Weights of a small transformer language model.
Size: 14 layers, width 192, 4 heads of 32, MLP 640 GELU, vocabulary 759, 5.72M parameters.
Architecture: local attention windows, short convolutions.
Each number is 500 + 40 x the weight over its row's rms, rounded and kept within 0 to 999. Layers, rows and columns count from 0. Numbers have three digits each. The size before them is the row's rms in percent of the matrix's.

# down: layer 4 MLP down (transposed), 640x192, rms 0.0612, rows 165-264, columns 0-63
# up: layer 4 MLP up, 640x192, rms 0.0758, rows 166-265, columns 0-63
down165 087:453506528400389500456432585525571491493596400432483518509488542500420485484520536515485503507510536500433527482484502489510502481545503508523492491469569458532521548549544524477524425545579505
up166 109:463525437510539488485557508507542533506500469424468447463543517510551550562487464542522556448465497491442566473489516464510507475490514538545498482524522490481549513495515494561493568536466544
down166 101:477483420469440575485413500516499506521533497512486604456515459548509533528489518530534515523513539464545550518477477518426501525523514529508469527575480470477432503521488567503523446532490522
up167 103:513625456483495470513457523482547582498488512559549461503487474518566437503496504544490524513462505521419537555534523476496522510518508445511498511449551463479440512524560518544536412515549447
down167 104:540517511446431492544497481474484460435495434488524508540528463529491554518513504568503481417579441487516534474492491412484505554572440480440541477499420485531537497493496549571485517525460511
up168 094:502449496561423474494517445506480470495493551536482446484551501517601546537517493497483503445497456501558505544525478467473457553476608479496424450399496473546488529497488522435536435451561513
down168 087:508522529501598506530496554397510544512506526528515458471455474517463527457486550480569541455470508462590582488462542471521559565478450499525456457435465457494436473526481538501457598471497511
up169 087:478550498543504506458511569511537519489393536478571497482446486501449541581467485476476419481588502507508550539468460540431496507533532474556566470488500537513480435536541478473600579496579485
down169 092:522485572518547486534512532507525578494516478529498491485523479517539459484499490496545528437502485494491417538469556474513505509489482398539489570595626488467454513420556493504494565458467464
up170 091:497516466501502521561532468421449580547548527621521471470455518466426512564506532495527507493515464491508548463500529498494521489514551466512460489518473492436515515564450524481413565423516591
down170 098:492482500432424458518474543566581566485542453452456534431516449540388455539559524462476461454420508499510395457474514516464505495518510509463523472551527461454458529433489443480519402457513481
up171 104:494485486555560499527555531504540497452532503457505494520468492563487448481598470500545478523483571484433513522418473528541512536531543455603514502448471470467430532507567465530472517553403446
down171 100:530427538509516480472447444499490531568502533493550462488483494504505536571483431529480483452520444514478465482498469484517445492472474479495466500554552519450487518521528458530493466556543505
up172 082:518554497478505529557541536490511463513485521484481519531521494566459488481482513585455491507582482465592537516482476546469435465551551504508511477453472469398526467550464505436504516549539451
down172 092:500514465465504537494448535509458418513463449530497532508509500449522450488543504610483467528483538542459500481451489482529467468538514507524450547563544459571516539548456589527511428428449520
up173 080:621505482407375509494487545608502473475529490505543531457497462503556486520467548436477509484464533402502514434527524467494425557521536503460528479508449503530481483454500465460456513500556506
down173 088:573497533566593475462457475382483460483523574511426572472501460418444487452513483518542519501498479536506478501447492527554567469481450467557467490516563521460458501535553511507428457485448511
up174 088:511498492487559479466440443512523519486558439523459577482528533465393515549481535534543455479481510556508528560485514497443527496458489400485494473545649499549510530447482441548473419481496473
down174 097:480467499483482489472511573476532494434448501478547425459455554589520483498423496499516488471559464452484446526530518488504526508492525462498512440472370494497510572512531485447476541520553460
up175 104:497475543496576509475495487484474568517495498485509532514479501495479452591503542562460507465522571536464520534485599532476475518438460495504564447485480491512442531471499572511441515516501503
down175 096:486553454506518457518487495489534502496490486501470452508492506501444477493523435500514490488491522458437568491428530531438566544470517544525497554484558530455456498528651475525470461493500462
up176 092:459533522493544489491554476452561463454504505456488443475530491522552524493497511548564477474541479463546460478449459413446519456487526479503557419488554525425515478552496525495490561506544521
down176 093:505504520447489523531510524542486448443454512549519554517477541514532521509486533545514513537475476444500524531509535453542539497508489591502542502519511528521529521392483508510547327507523462
up177 091:515530491497515470587476489455498552566520513583445442539595469423554431499465530461531522472501523509550482515453487546497472469499502581536515509555476491566546486524544407530562570539472487
down177 093:471403450502540498476463516474587391541519517548523531521520531483526558501494457447521548482508525541467500541561577466452603466523440446555454460510525472425477527460492511458532524475495491
up178 116:494558536576537522455513527435522542551493521523494506446542581484426454488517439495513428507424516510459534501488526445584521558449501616586472474452549529533517546501446521504587472533552509
down178 109:459514516483501524499514541513561545438481534537489536477604472520545463561465489524515510517507489504522551484543440457373513541502453450484408548466523507518482539556455553440425512498438579
up179 105:452557388426479518468527496545540535502518501449534455476560528403516503482502459481460545409467456517483471532537445382484494519447520552518598478483444523499531491493543539526500571490466531
down179 109:466536548585482496429450506512513525528472466476465471480493469512492466554436536480486504495484460509514554508549585463529513531497455450551561558513523546534565442527484463533604469432410560
up180 107:533499482498466571528476567593435491514475470502481500512505532510558512442511481519534436470559464488526513593538495444557473512441464471482514531551463505473463556492543535538498521443511509
down180 104:509493524532474496469528431516477438520505599525501449474481442569490479492512509435510507503478541569433520438433443473506445499500537558516557532574500532454466517477515518462486475464532483
up181 100:505512503511594490550532492582537497548481423476513422488496522504507471580506520515493499470451521514487465472442490492465548576482500466506524503511457565528485486518574526521475455543583439
down181 098:430526505514396458482468413508516433403466534617553520507440498532522496481505455498506524494519562455555505478546493512544409473442512494469543479486512558447463596466457520508499521549489539
up182 103:560489501496515476536390566419559521508435558543500496526417438497469526515479497512493535546519465541476523474536489519477432497503507588498505425548508525542485449540540442456500501554504522
down182 100:545485577470464503519486518475481487493481517510481490587512467515573484545528529530446476496516507464487506505538423499645468494426515529560509591500490524465365418534552454448520489455550501
up183 101:530407486536482491467536526414487514491562602567497562579493512521446433511527458524582547539443528516547486520502509480450561525492524472536560478515454434443495448516429482522479451430563473
down183 096:473533516481573485450497457489545534502457414510440498471487522529517520492479447482496438451443513521504480553513589480582492484475513498533493485560537599586554610429496438483471546505441590
up184 097:561526458429512501477438490504466493557535551533529519505515540493553485566510508588503549455501506500494502417517507465469480499551527481523491436519469481475469530425481492480506426578451459
down184 100:529467534553455511471478558558495578509503526493515517586509507547466509429448477539538531504457473533460618489437459474533496508445446530482458564498488501503495473524536490558480498536560531
up185 097:479514518388500541490463542468567520521513451463464516499491475479441458562479456521461538495476477557534512465493465491525424524468541534494489508512456452462457520510473467440492502487439470
down185 104:536556510537518480503507461472540492488463544440540489457492534477535489511486568529451445484445512474507549543567544411557570491532447455475531476463505492501534474530525463568506527505569528
up186 108:597532398532516483479502530493506484526550560517462471518498526533508544486535488502461532540494501500481530482507502468538465557485519482472490543441482520465492519461490483435483501477451546
down186 108:489461508499439467436466579526501543539499439517495479527482491541455525488596490483487562486455485600449555481464474548512501542453496519458486475525558466476469487533517533529560447482454485
up187 107:510493484500448515513496523562508532485488455496500528489428524533522516452523435576412473493526478494526557436514419468508506485495521494535462438526456464537490499513432480508491541520554513
down187 096:471493461535509486529498528484551578468448523538534480473561449541448504486494435516531426474512511474456458535441519472476524500510502447557538471429486531473489513493528499515451426507413551
up188 107:514519402492502429546490515512549581456501488464502497551504453507490554483421462542530543463408506470516510504544527507569554436466485516515523472506503442434498481473542470543468547542481518
down188 102:501527545495488489563534496525491503558523460528471477520427509515453502457523493478548535490484514457552497475450469493537502526540502483516517523527439388398438512465510515555517496545616497
up189 085:546526495458532495425457567489482480439535566502487537481538508536591457503461545488546498482493494430503477542566541486485480513491533476524564541515501560471461470595496548430558493467495450
down189 094:489456561505508523526578477518491484445498464498548453487489466458478500508473594532503514492490556471439567502526468440519507495510480520518539506525547501552508497443468474458559561496546471
up190 114:532524481485520516512521538547472507485450409571467441497480454454433427527440448524443488472545446466464513539460540460493402512485496516509435504463542432449491495489478509475499508532510524
down190 101:508432452518483505444561508475532489532529555517578579467478438529487531417435497372487411460458496556514531527466456479553552462496547484471535520501481486506526449575549557518499464478512439
up191 119:489479480459517486447492472498551534590519556481470572522469520536447538463509475519413541584577517511501563487486500518454491529438488527486463503448552507562547514498536472493546512489483525
down191 122:495482489461469578515508536479484411495438462477510498435561517488489540426530547486545458540460500482478468489439479519520477526497464447514471486532507538478508442527538477492533491503515487
up192 093:541489478457577472503530562548542466518448507426518559451481515544529555482476536478562507515593454540515475487549467436468425580506506405554570472500450545442508500522453537481511485475487504
down192 094:483477474482455546520418495487533436505566476559465503524469489450430520523528484464464516536476540468485543506453571456525565493497573570491458470540630520466506544457448495564525539488430506
up193 095:489581482483490484475503476504473516496483444423461462500434536483392543585520429510585486457502484476478517432577511536499486543425491553488516516463567513524431457511513470481501596553479540
down193 088:526504524521511585591538484481568452482506524549465443491498478481449527505435473518493507561561492466486409502525432546500454438518467508554543453552533440470496557459497510543479464487512486
up194 102:499493453488499450552486502500502515483466590558572497517530556540510516520470498552554487497462485489475542444544524571511494545538559482431456426462478503485457482401494541530489504494458480
down194 100:513502559504499527532503483444552484486515512510406458458553467505509428510484528531494475509519502494442490478476446526519476497501453398526448408520537517494463522610561454505482613502507524
up195 103:539571468463484535544497450575486584524522513435500515526464520526473490508501554511480501516482509459526569537458506535462494563507444485521532520462497455506468511459574513532537433561545432
down195 106:592463481452488470525520496501510469510507461462564507551486450523545466536553551419525463491544483533466471510545537509538572463482539511462484481499454460465504495491457415582568501546636443
up196 106:424553521507548517482578528545485497535491458517432482488482556578508466469452423513459504452517417496515486463519451504505439553500466505450540520494481498472492475477498540505477505503520569
down196 111:540466492517528498498547498473546507474539503502503436545527470489457519592468553520500462503451525511526498451530477372432449557516508553518502433458451514501394535534498508396473494469503475
up197 085:470487482503460557482469573428526444531511467466508477510432530516551522517531554493570509537538499425481534558573502495513489575533486551533508419516458480518540514537477481465503460465486481
down197 089:484470475476540444492541438508457472532476463533520520522465477472505501483520476536494518489532469531475540523484436474547533462485430485413534516508559601524413544544557524530502515528457555
up198 084:512440464430560484498468440527532537460568492556557557527502471527500547497507462482536476466498484493493506523485463492492457596494482447556531470525532495459476540397553593558408382500487521
down198 097:507546581515547520503576487512473535514494458407439497479533538533438515469497506423478546573527533565495596543429575490415494520497514566517489494468439487530555512569558539482515557510520445
up199 121:498540528543505512463578486425470525516532509518429510477483465467513567471531456498406532468522499496461507467440458455487492479468554487543432522516477501499488452465547555466445534517533508
down199 114:504481556461536455523501559547566453563473478453502411415490533412507456469488487456503474566451472500524476539468545530540481488456390470537503492546601565460544543464517523563483514539470546
up200 098:503483483470496571476451531432419550525482499529477526513480470485539454514483491499500497525504490506562524509501487513536512550435496479595556444484614564456508500500529469518476507518515493
down200 093:463459459446558484496499481547533477551543488471466477507473516535490469443413445552509477505458579553527563481529530532474509513484485394526396523452484539459495523572507446542489488472476552
up201 087:442570490494530582485570510459467491561500491524516603511535429542446512475479485501514493437486450491531505511496522521452479594511617430575506475485448461439527513468485613503502495569467444
down201 091:537449492487458469542433535552513485486466462474521433493491479494496537456554518512544554519530486527473472531443504562513501516483442529433474450526560500488529442532499459551491506501559534
up202 098:512501540485494456514457523501556510506540471432457494463478492459517541550442448525492548528531523468515482516582531446458465478462444500492511506522494459579416505487479439494540435538462600
down202 101:524491418542576560382516493500506508445476554556481491483500535480447497496445435477522482464498480458514475409428479496467584500539506523527471456522503456477494488554528535508516539445573483
up203 096:472497466492466553413473462469497554514466508524504573493439487481463527501563524555455543493481475524523538492537365540437544537498430443539534478517416501507496553472490492488528509527590479
down203 094:458481543490461512511516534467464526569439488431510425519459529497501470507491503498567497520492481487518529495452603442538427556548599583495479541495561532490501499526535479483501474519477508
up204 110:509507470525496568496523517454529507537459570511471484513466467509459477490558406559537548476547488490462579491527597505536494535528548497485526513466431455457483541501492549502534552457546501
down204 103:472533532484444462518459538492548501472429520517498488504488459485531494458518449508487550498532491577531477519475415477427543482477441507504527512488616471534532424524486496551527466459468543
up205 098:542498453435491463508513442501540512476501392562490468497564554463507437535461520451561528479546474449481535527426422482524493556469459461559498485570545521525465548425518481596478518501455522
down205 104:503463425596527526501550493512471522449463534479484533474505478476533494479482455507560479550522509540538468529537461482502485439565517526493465493459431446515521461555408547444453521520575488
up206 102:509481461475505405489435528545481515541441446521515532534545574488504486516488446563535501494461542513436549540478484463489486509494407512496478480453501470535469572485478524535509566581439499
down206 104:482578472499600518465552448487459572503506516563504465415467544533578500528415460492438511568526523517501392528513502478517512458570521485555572454494450460539566500485477484523532446491568489
up207 093:506481417441588505425536455530605503552546580491566540528514456520533456453550468471502566470558520442547523508461467466507492506423524454527468507526547490516494553481552497469563516504511484
down207 098:512470496526424445532533510544407472470369460515481502471566469541473472542520526522483435490498562578418480464472526479537513513483452461502495493479410480516521374510440507565461535531433463
up208 098:498442522499437503544441469436470485560530481474511463535580605540482519517494454486473541535573476448536536422536534471508507486471509505464520483537465525400447507478468503566450502566479462
down208 108:525550541515444442545520535535517392521479552582534488439488497489444471606538488556511480492528532511528414500533490489574556514467494492513561541537515481595455517475459535523493546569448472
up209 080:487516544427492531545506527444433446439463364519511507545518493526418487481510467524468498450473431503438552497528511508543509516543469482566445514494527507511439523463505534557452532525496518
down209 094:488527485485509484498521450586498521505428621509481549554559470484561514528500548507505549601487469514503557502483459436543506494487518510489511517485510503516563481607476493505486481507493407
up210 085:472538492446512418492498493483531517531541600473511439494495559431507516451491527481498509548552447470514488502520483516479440515523482492456462503421466496418525471424456501489479525471500450
down210 088:504496503519499508525429481529524471463489433554474547539472439476518468511485470504488448514433518494513453539476580544588572509531478523509506537542492489529491506532502457482507485542457485
up211 092:435518473549526481525553437522555482554481450512460475543503476479473491536527433472511422425492503523452532487472512509503532501482555501497499511411476438545449522518456569546486481599449509
down211 090:510521520553577508488505491488436523406515433430545469459472552552539498584534488475524570493504460416517375519527517528487491493500458450521501528589510497485492494473483414524509581470494467
up212 091:504421545482566446464536549549555485519537553515531496537524475513468464489561490464525365493463538444528509478549556522491507541471468536517527535538486491563500481542520454482549506479519463
down212 095:488525480455491512543455482497486553469459478495507582466426463475463612563546503483515530483521477439477482459525456534580513466483565504564561482524567516476523516394465506549521454545422476
up213 118:465581506550434494491479443494522514488445519488505565514468528568484417484540536469594534469446514514512518442476470509532481515476492517512448500525502500484521444436525470555473516505480507
down213 117:522522564581408489518455497485528479447479446462519473481429500530493460448502471483504524468466506412464490533523583520483536512536449481515562501471568556467492505470499471599511504489549458
up214 098:451523499581495551452519500492577425416450496485498528485525480480499425518534532519451516473473536557583570458467428524539485520475479547507509478474481494500566507468507558483628504540448496
down214 096:493422500412540475553429539452430484525517507505558441461548523448481443503464527522551528522528478527536546528600568542544471500516495523457466454464505494481525511531495536506429516508533552
up215 095:427525474517540553446532434547481501432527440447512572512546571539534435529542441506527492551426456552492513497457425493475502549493554425553540507573468517556492511571469509549559509521546527
down215 099:398480539495451478516421501462472523487473514479577491467489475522541591462424474568468506460538487453509534520577555469540463524483460479517427502454554484473556529401425446472535438517476507
up216 091:388568468525476478490434484551551551442481558528515517530484464474535441467495435449486541443481472572505503454446499505558528500512473439481480499503441505472419551489499498515458505487522564
down216 093:501449523435512510547485571472428501549520481508540488489550518532501604491535489475491480541486532432416403509485507481439505541516455564542532461527534486485495412484504534511497490513485478
up217 112:515520391524567500542486490558458524532487529517495454504484513546566497550475415450514447445425527519472490491555532497558466501482460534517504510426485540468486471533513490485476426478496468
down217 105:509465457517424559575448524548491461486424548429474497448543549495528493466527434466528569461531517492557563480488490523492496480520492490451433577544516498496540494441522505498480474474557485
up218 114:596521512460487599529521561537436486533466436477482433550512493489512484459440493528522495532504480471430486509524509480554503535464499522507529455440518547538539509460464490474551526489484412
down218 109:533521475534472518568425480534537419488514487483446453501479486457497514566479464505488390501494500471505460461514513462464564458490515451506483496444497557449474541461508502494540538485523515
up219 125:524466458472533508430533514465558534420494491457528455438573522476465497513455512503481456541482495564495532513532530449509410477458500578501519453477481566589495460479527448522491519500485458
down219 125:501553462501525500489493474497433468386481532490439512504458502520497487518490526508493474545554526602440458522542504485528483524509541481493481479496441482548547472524515477474467508534528496
up220 102:480539490508562514418535552461446548543547483501462489507490464498495491481468502544589522445520427472445514498431518474532539557453451461498511502450541543538495505473555553592449400535589467
down220 102:473499524516427573501494536505502485497468571455530511451495484526465483514550536470497498565491575515545549452524497513492478539555451513499490556528403388465475567574521478387473511545535510
up221 109:524528509466498484503459466460500523476513550463408510460539496408590465464505474472522524573529489526571485506526489544509443573470453506555436494505467526425460531470426446460556523528537547
down221 102:481463594508547497557474515517467466527557536497488471466507456506547457502472577443543513486519478488506445491449507473428524498511550471443449531479520497423526479467517553516419489483496530
up222 099:528479556487497527484441548536559493489456507481494535472553558448559485568486525558510544467530490545537529477571488514400524449517489509500506481549551486549512482475537423442545438452523483
down222 104:581509555543493469564527524447510459533503511474464504442470438410449454554507450496513533443534485532471473481481551426487462470452494512472508499478564556504467522555539482609526555565448477
up223 115:484536429502482562441512477461511585481505498506515489477533539506508487541521534534512480507523541488460535528546495497546463524476504520504518464442476469480513566515599501434444479547467548
down223 116:520468500542493541491477497546529559523518465525495513475444507542490546482502543464492544566427529520567509488503490497531568555524569437458480493538539434467507528436496523562438531525427504
up224 114:472473526529466541505564520505462541544490485530533475516530592511508563533534444567430514484527474545460494545534529473489378475463564508513480535434493476538435507493465525529509452561547455
down224 108:540531474475490513485502541461505488504411503449533542524528544538572455479462507589483481512495513468473466567526467457547567491572517506461509403522478461556561482524470530428397476470484575
up225 105:524537514476530506503510507559423548575498562444435474523454520543515430572506504553480484496530454526490503511519468507478429502511526571494475519433553544526469483489503588445522504539489483
down225 100:514504541511477461531471546462485434538534544526447498465513487520487484518545528397529556453456500529492527472464475538487542561503487447508475456474509510558456509571559540498495464524488512
up226 100:470475522482463508516503573485535547534513479517515444542506545524516456468394522482537462519476533531454456440458569547522537493475490556493500510526599574491495556535510521548466524548512506
down226 092:521582465467563508469519489530523435444497574512509548506535476516470504548504481538497468454551496499539513532543397507451523499524527518513514478573416462572454424491469495445532410487443576
up227 116:524551459452462493472545441541555498526478513470434472450518553557589534556511503445534499509510507456462499448582489409522488529452448503506518485511486481528489525492523451523488518535502520
down227 121:426369442536457542549452462499520485532499485478478499537467480458526527499563493503447482509484531524475558434403459529472463557517590449514457538535572474497451515587568514465490468392491457
up228 099:388467468515518521475487526454510503513474501535564456593502474544564492539498516561509507515522516546502573447554481421533492447499531451509510454457470585533521450530532465525551565484537530
down228 096:540500580542476487483574568488478522566497497481449569471519538484470528528497509500455499539464454500513427592454494523534536552491471525517453570437521465569547469582422474522417475477489510
up229 090:503473467519520538493490460451501521456532541553561515467536480481560492542483486506504488423537482505475549482473434520529490498512513482545431481461499497436428474578529539520531539578485609
down229 097:458540461368492529524476489494487491476540481485500485463542562489462469526603486459534519622458522429467389461507557555463441533484499520493478474489484456542543472432423487511450451475544500
up230 097:524496472495444472474575479499447556538457470482493491502440609483506475546515460486498437517480509518428465476458547449458461455464541493524431495457500491492473546413470520534513548485543520
down230 094:527492469518554471481483494508550504502489498526488503475553450460545485506472572435537441468540491471458430470518460497552490488501523499500593470518482523518474511521475483500477481568485415
up231 102:493518438458603552498437508530531458468464533475393507501550552477487441498494539524589473442533474541569465517552551465464465524501517426548567493532378544553464465469475485537506480481490532
down231 097:445444521461454410480480537516522434465471513496537488447487417538512512513473525525488557499473463488441486475399517443544489497513493466495500509528614487404558524543481468494489551452505517
up232 081:550528551470505459497438516533516498457437421454455463470440569493512523538434474544535513542499472541519491498500447456427498532521508541485581444491409465527499450530495488420515430498537553
down232 092:500440512469535495521467567400522467452560574508557487509536458508491483482494481491503457471479490542454573493477468486536502458447494501555494519550594464460503523474567555474463522507474541
up233 104:442553502536498555507468505486534603457522437513504540488533473478503581548478463461514553512518515556469519502496468489483412450490469508590551485465512574478497400529507525479511487463611531
down233 103:478467550512474492507434533536473491566473514570493456504493546484478465454459515455477431429455453464547473524537520494471545463469420530438509524476536480502497555509480432535503480523396545
up234 118:493507494602480524563496481467530501490465514566493537497527435447488473504394475550579528511529463469438548491466565486524422542425514484482513478482501507444487538510512525526565512550495513
down234 113:516449492439485469541478479549503508466522539525514583457469417517523553484422522464501533532523517522536514496470484501481566473483513468561464465482571452460582548479449552453507473490469427
up235 123:477530530499531494487525578500506574502562556512513493494482459534582529504508494512546501484487481505481533518453567499504482541492498516497537505409437534448470495500491516528489472502515528
down235 124:455602496549583489501506511485511534485493467516444499537530458516519435520568465459519521474504505588475538514497525492500522461497539522468466529498523425482541479490503497515501550516555488
up236 110:509516527500476523479522476610561539539600508495516507491522493573489474512450473570483515541452479509551532450520483446529452487433491467465542520523505427416463478452521490488506406444477466
down236 105:519509589464451456534554446526467446532530566480554510462471497466472525410512525465461399397534533439450506495493470518465505516453509494523520479423447543503480458572472503470495457450577409
up237 102:531479432538506550404475493474606501486480455571498474502522472439483546506483520520418468500501476460567528522546456470532516533505470493448523411516509487499467501484492518569495515514563457
down237 093:490458522536475502421559563530511483496510453458472467480510539502520453577532549514502518392520414503471457573433473492480543417556486521470442502470538518458538514492505510457577512423445518
up238 119:528511517454437454491488485520455455490497504431446490496441483483486517512476519514492435515547457495526491533508554416519479563472514464566505451535470514473469426538489517508466496442455496
down238 107:466571534541422506596525509495540519586541470518507423478521500440514527527483534464507511513460449453484562544437515496430452503480507459609594494500559503495535474437510487529549519502470481
up239 083:518514499525588510582500471513480507604503491545508536487479509415458488509469518488554525500465418483560557534500534502494469490468550558536541495424482472582499479522449464573540505526446495
down239 094:467511521487449481454514577489487454498466547502491497473436484534515558491458471533521464500468520470467449502523467417503486544440458421541400542515519446473455530460543487444525538455456430
up240 091:559543547458431535578512554488435484517482433451551579520507546525496519496508438470425516422514510498537486497488551540471488516444514488492508461392564445453534532507549537492493533492493480
down240 098:509478462495530489420482481446579530449500581515468440503518481429517446482472527504570491548474486544460357450413545517551517502479504501531506558522478569516514488508519437483526510497468451
up241 103:486461497541475467468494479568480512513479449452548508416417525528489496499471511467530434515529506455547580551466483467459489486498495534556562419515490518463494488490512477478584518472453516
down241 099:542497576406510479558531516472492461556495518454485502521442577499517484508446599538480439487503549506480453546506458490493470497511539497480532476455431504541446512504461504500490461421540504
up242 096:440496520461529446400460621479548541515564487430503495486541486490577536527497489537526437444461479562513469490503476516551426510495464498550488494430505479505512417474460505439462529437597521
down242 094:437477521522501569535450488486506543467501432537472488559504469477436517504545559482436494559453525429514475532501621525484559512519559511484462515553518477508581556506462487566521448594431558
up243 095:481562462463540484535566580483517545481526407454509482476538451483545508490568524436450405504520470492464474482442473481521502507535496461576473528490399510510469459574477527515438543461485531
down243 103:510476491608439516490470418546514532477453550533534505512483520513503490496461452478475514516474488516507592437532503524528509450425462522444525451524686468476536472437518461548551450493438471
up244 121:503539504502557546514543554538444507496474532405527509498544447564573509548555522425552486482517537475482510481567527456534471438487538565529592544478468465519467537535466481504542495525486486
down244 117:493501530529474476508501535498541502553523461566497557523564469445405559533554482477447540464497505558498562443472504481461511447455566510547555581502483527561452508475453506541538430446498497
up245 090:487528441461539552536499552527495560468537438545454493498489495495555459464447449469568505460591522468572539473491447474423551535501525495526525503517470493526471411478527450539489515590467525
down245 095:472465499499514442518501488519470569568524478486485512459530463463489518503497441459431512497506500594516435476458518487600415503549494431539507485471556467502519570475476520539501541475492478
up246 090:464476513533503472524468535531496483549459530539525595468369448475503553499558506515458522559550506547554524518461446441453453532518511452533513483553435439423529446524420559463505518468494477
down246 093:475580484416517533470556458484441509483505484536529462482532465544485487486487479497529468463458531395442453475460480560485541450548590510519503496505551465538440512491467471473446487553529473
up247 084:534531494488640513494524532534470438543480467543552447500444515538516549540466495488504486487482484415482462575575461534467469513499504492479450448441492512462499452387420494467493489525593450
down247 094:545455535543440485504503522516502594484492534554493541499529484408526484536494527519492491559467477540511648506525455485538474552453484534498478499499485477452486537543561479514503478498413518
up248 114:515600472498570570471523485424439530530466524529518493536496557419507485451541491489548464513497520474536482581444403498482506523451515483492585403520544458493533582506458480514524408513477493
down248 104:534479514423480479538528481518508473436578527501546475408483542443433424572487487473501496497544529460521449491545471562472512507537517507559554482529446466480480479537497535467482543512501461
up249 108:519537461547501578477473498459454538463479501525494539454560508511532586517581479488493558525520511570447500528403522501404423505458507518493480527514442547542482502441480508538524568590507541
down249 109:572438515519476510478482491498506496577532578470531408488465510520472485565493521471497554522483503517531453452459507495542491487474457540572483452468486539472525459527476451475484484529517473
up250 102:528533566570448499470424470524480472560493476509544526536587510503510522475511527547460576480502506574477590487502568469516427528486559486499452513444538458454487510512472524474529469490492503
down250 103:560502408491545485517571513456467510488471498579449505560427511517469433475450511482481501453492507485528470444455467452463582566554489473499431523578441509642496489527468532494458551497539525
up251 093:452507514466565457512503454469534431507471444479462548587494446434464560515491495489503454524550482531481540423485463500452588497493471532541474469486457495548427461570472522537428517499470521
down251 096:506574525455421549483476444538449413487449491512471486458512495511457454484501541539517516486408533416480551496515523517467486447538563529560458535574568458441400570482513534526526483488517448
up252 101:501512471444606570455508547460525519563493502455463472593502500532522505519544451548488493474504529504468523455481533478485444505529467537477498469474467468545461411486542462517503545506478496
down252 096:471458489504465431483528474513445571488415517488539551505520574507496486514529536552467506501481475463548535532545489539540506457404443452527424465499500467529511599570507441460431421506527486
up253 082:532445468491475461488398502447466497521506476512443467524556538503535514544479518539548525424503499535607578495466559466564465551503492468550521511483541504469542603430586447464471505481459471
down253 095:533574497524458535443497568460599501430472526517529531496457416503508474472527518550491482538469501509462454497490499471486546480502467459494411531513446466515458484518474512523487464495612466
up254 094:515537448456538436517452503437485549460552480503503505474475545475407473499493464492482534473461494494438485460484442479509444543513469520580595490458455545481522474543497520447519553496437464
down254 099:468508461536479522537612452550530482465571431516500534570509508557467508524546505471515504518549512538547462522460487561439522484480476478491500458558544389500540566494495519515487473497531528
up255 101:461521400509490525543420502521470476498522495547462486504496471525439538492528524469518487561532512465515529527475473490442482553526520503467481491500433449505509592467518512460471384513480595
down255 113:476413540472482461488507562496447526507475442499561508515535490532562439464518494501506524469526519542516548537520451602536480482480537457414582476490590507423471492528532440551551526471417470
up256 106:491507490484499507490516538509501522507508539468553530483521491479535438520421474435440563428500436527443506513557540464496487500476566472411513476521509478526526548459459442460505465553523493
down256 099:513489523469511497480484437464533427501497454496493458445517464469500487447504464509522526543507434464512534479487418584481419482456505477525485549514511426560491498554510549467537537484464443
up257 104:469514486507523545484512470521424532509498515495454509517505533478522362500501569505538461512518546476436513535484467538482516518448472517534470508480470432518544524495481557457456484516510489
down257 099:435510486547500506549488467533501558464498485536517537495527414532523526477512541448543556495493497503496524521485513552414482508454568542532524545530523507438414501424473506496537489472502497
up258 103:491554458479523484448474473605501476540501476459490520536463503533484527568510428484523525531490471488454496477469546569465486470394549541514480504490444532427486502512457466450498565520479431
down258 098:486428525490444536463428505468455526482536465507472429435504397558531497432524444500482495599479515528483550501446497576461509462533524527446479482532566486445500590425560508512486453441531464
up259 115:510573490464521562472569521542561576542553498553521527507542557530572455491530506446468536453444507451505481519481529470448507514507517516545460493493465514474487546516481465546586584477473507
down259 107:543436485560524503528480488488519573471524549531496500535492576509571498537510451565532552566521505425498539460564455559465471509537485480494463531552508441500491486496449501505464430487537545
up260 104:486549466536526552471521556581501550508413492480508507529478479508529490525444496470449480544465504562510485458465485499457475550480510535517528460558490496462521502506528462599529574556499456
down260 102:547540477466533519503499536480492535547412487535482472533462486537514493483504494538512501534505539484515478500551498452541454553494579477470513465443464468507449458528439629423503461495527484
up261 100:454574499419544499489569535518522576479579531516509484471492467486566515500458517579559472500522454519514543518499487404525458465450443529502490482485450469512506489497524461450459499548538427
down261 108:473502572537427450490508511549469462558502461494531503449524482554448466441558543503510535456531532488508601492445499495492554460497486493540557510496593462488476536511464502548583560519541447
up262 097:507516428466370507461505523515521531487561444590536506473545473453486511511415485444485534448544488470487575472439470536550501498433532482480474472495549541460458485567518436467510430521521510
down262 098:484537521591622492532488514400486450517533542483462515489451520526525483426513480471512517405452503454551416535507550491455463516483445434514510458478410510469467431503478501492466440454519477
up263 091:521515587516530542543491450521407590556484425515539494531593520539511532526474481568600563450475481448476536420471516496494530467502505513455501510458465503434476598498511503506496499516473542
down263 096:514463493533495481515506520501525498452476557559528481558509471505445450515566557534481519497487575445499418456594578400430543471453528458547509450502463502481486547519537507552490418572511498
up264 082:618450510491441481492475477491547470457492556434458632540517501549498508496504490508504451520460553449520516548501523477432511476522552451511564511453499470482508464606504424470496427507556448
down264 084:503516526465602479536531563481449490502512518516490411486515495417506509475478484489462525437513516552480530520552478521605515555481503541545480523531567503501460568394539536493460538503393503
up265 087:515458443505427445560571527547494478399494492553518482524497533443429565475451503496547440489476489437507489590475503453517487525493480445493442504543519600565500497586483430503490529472545552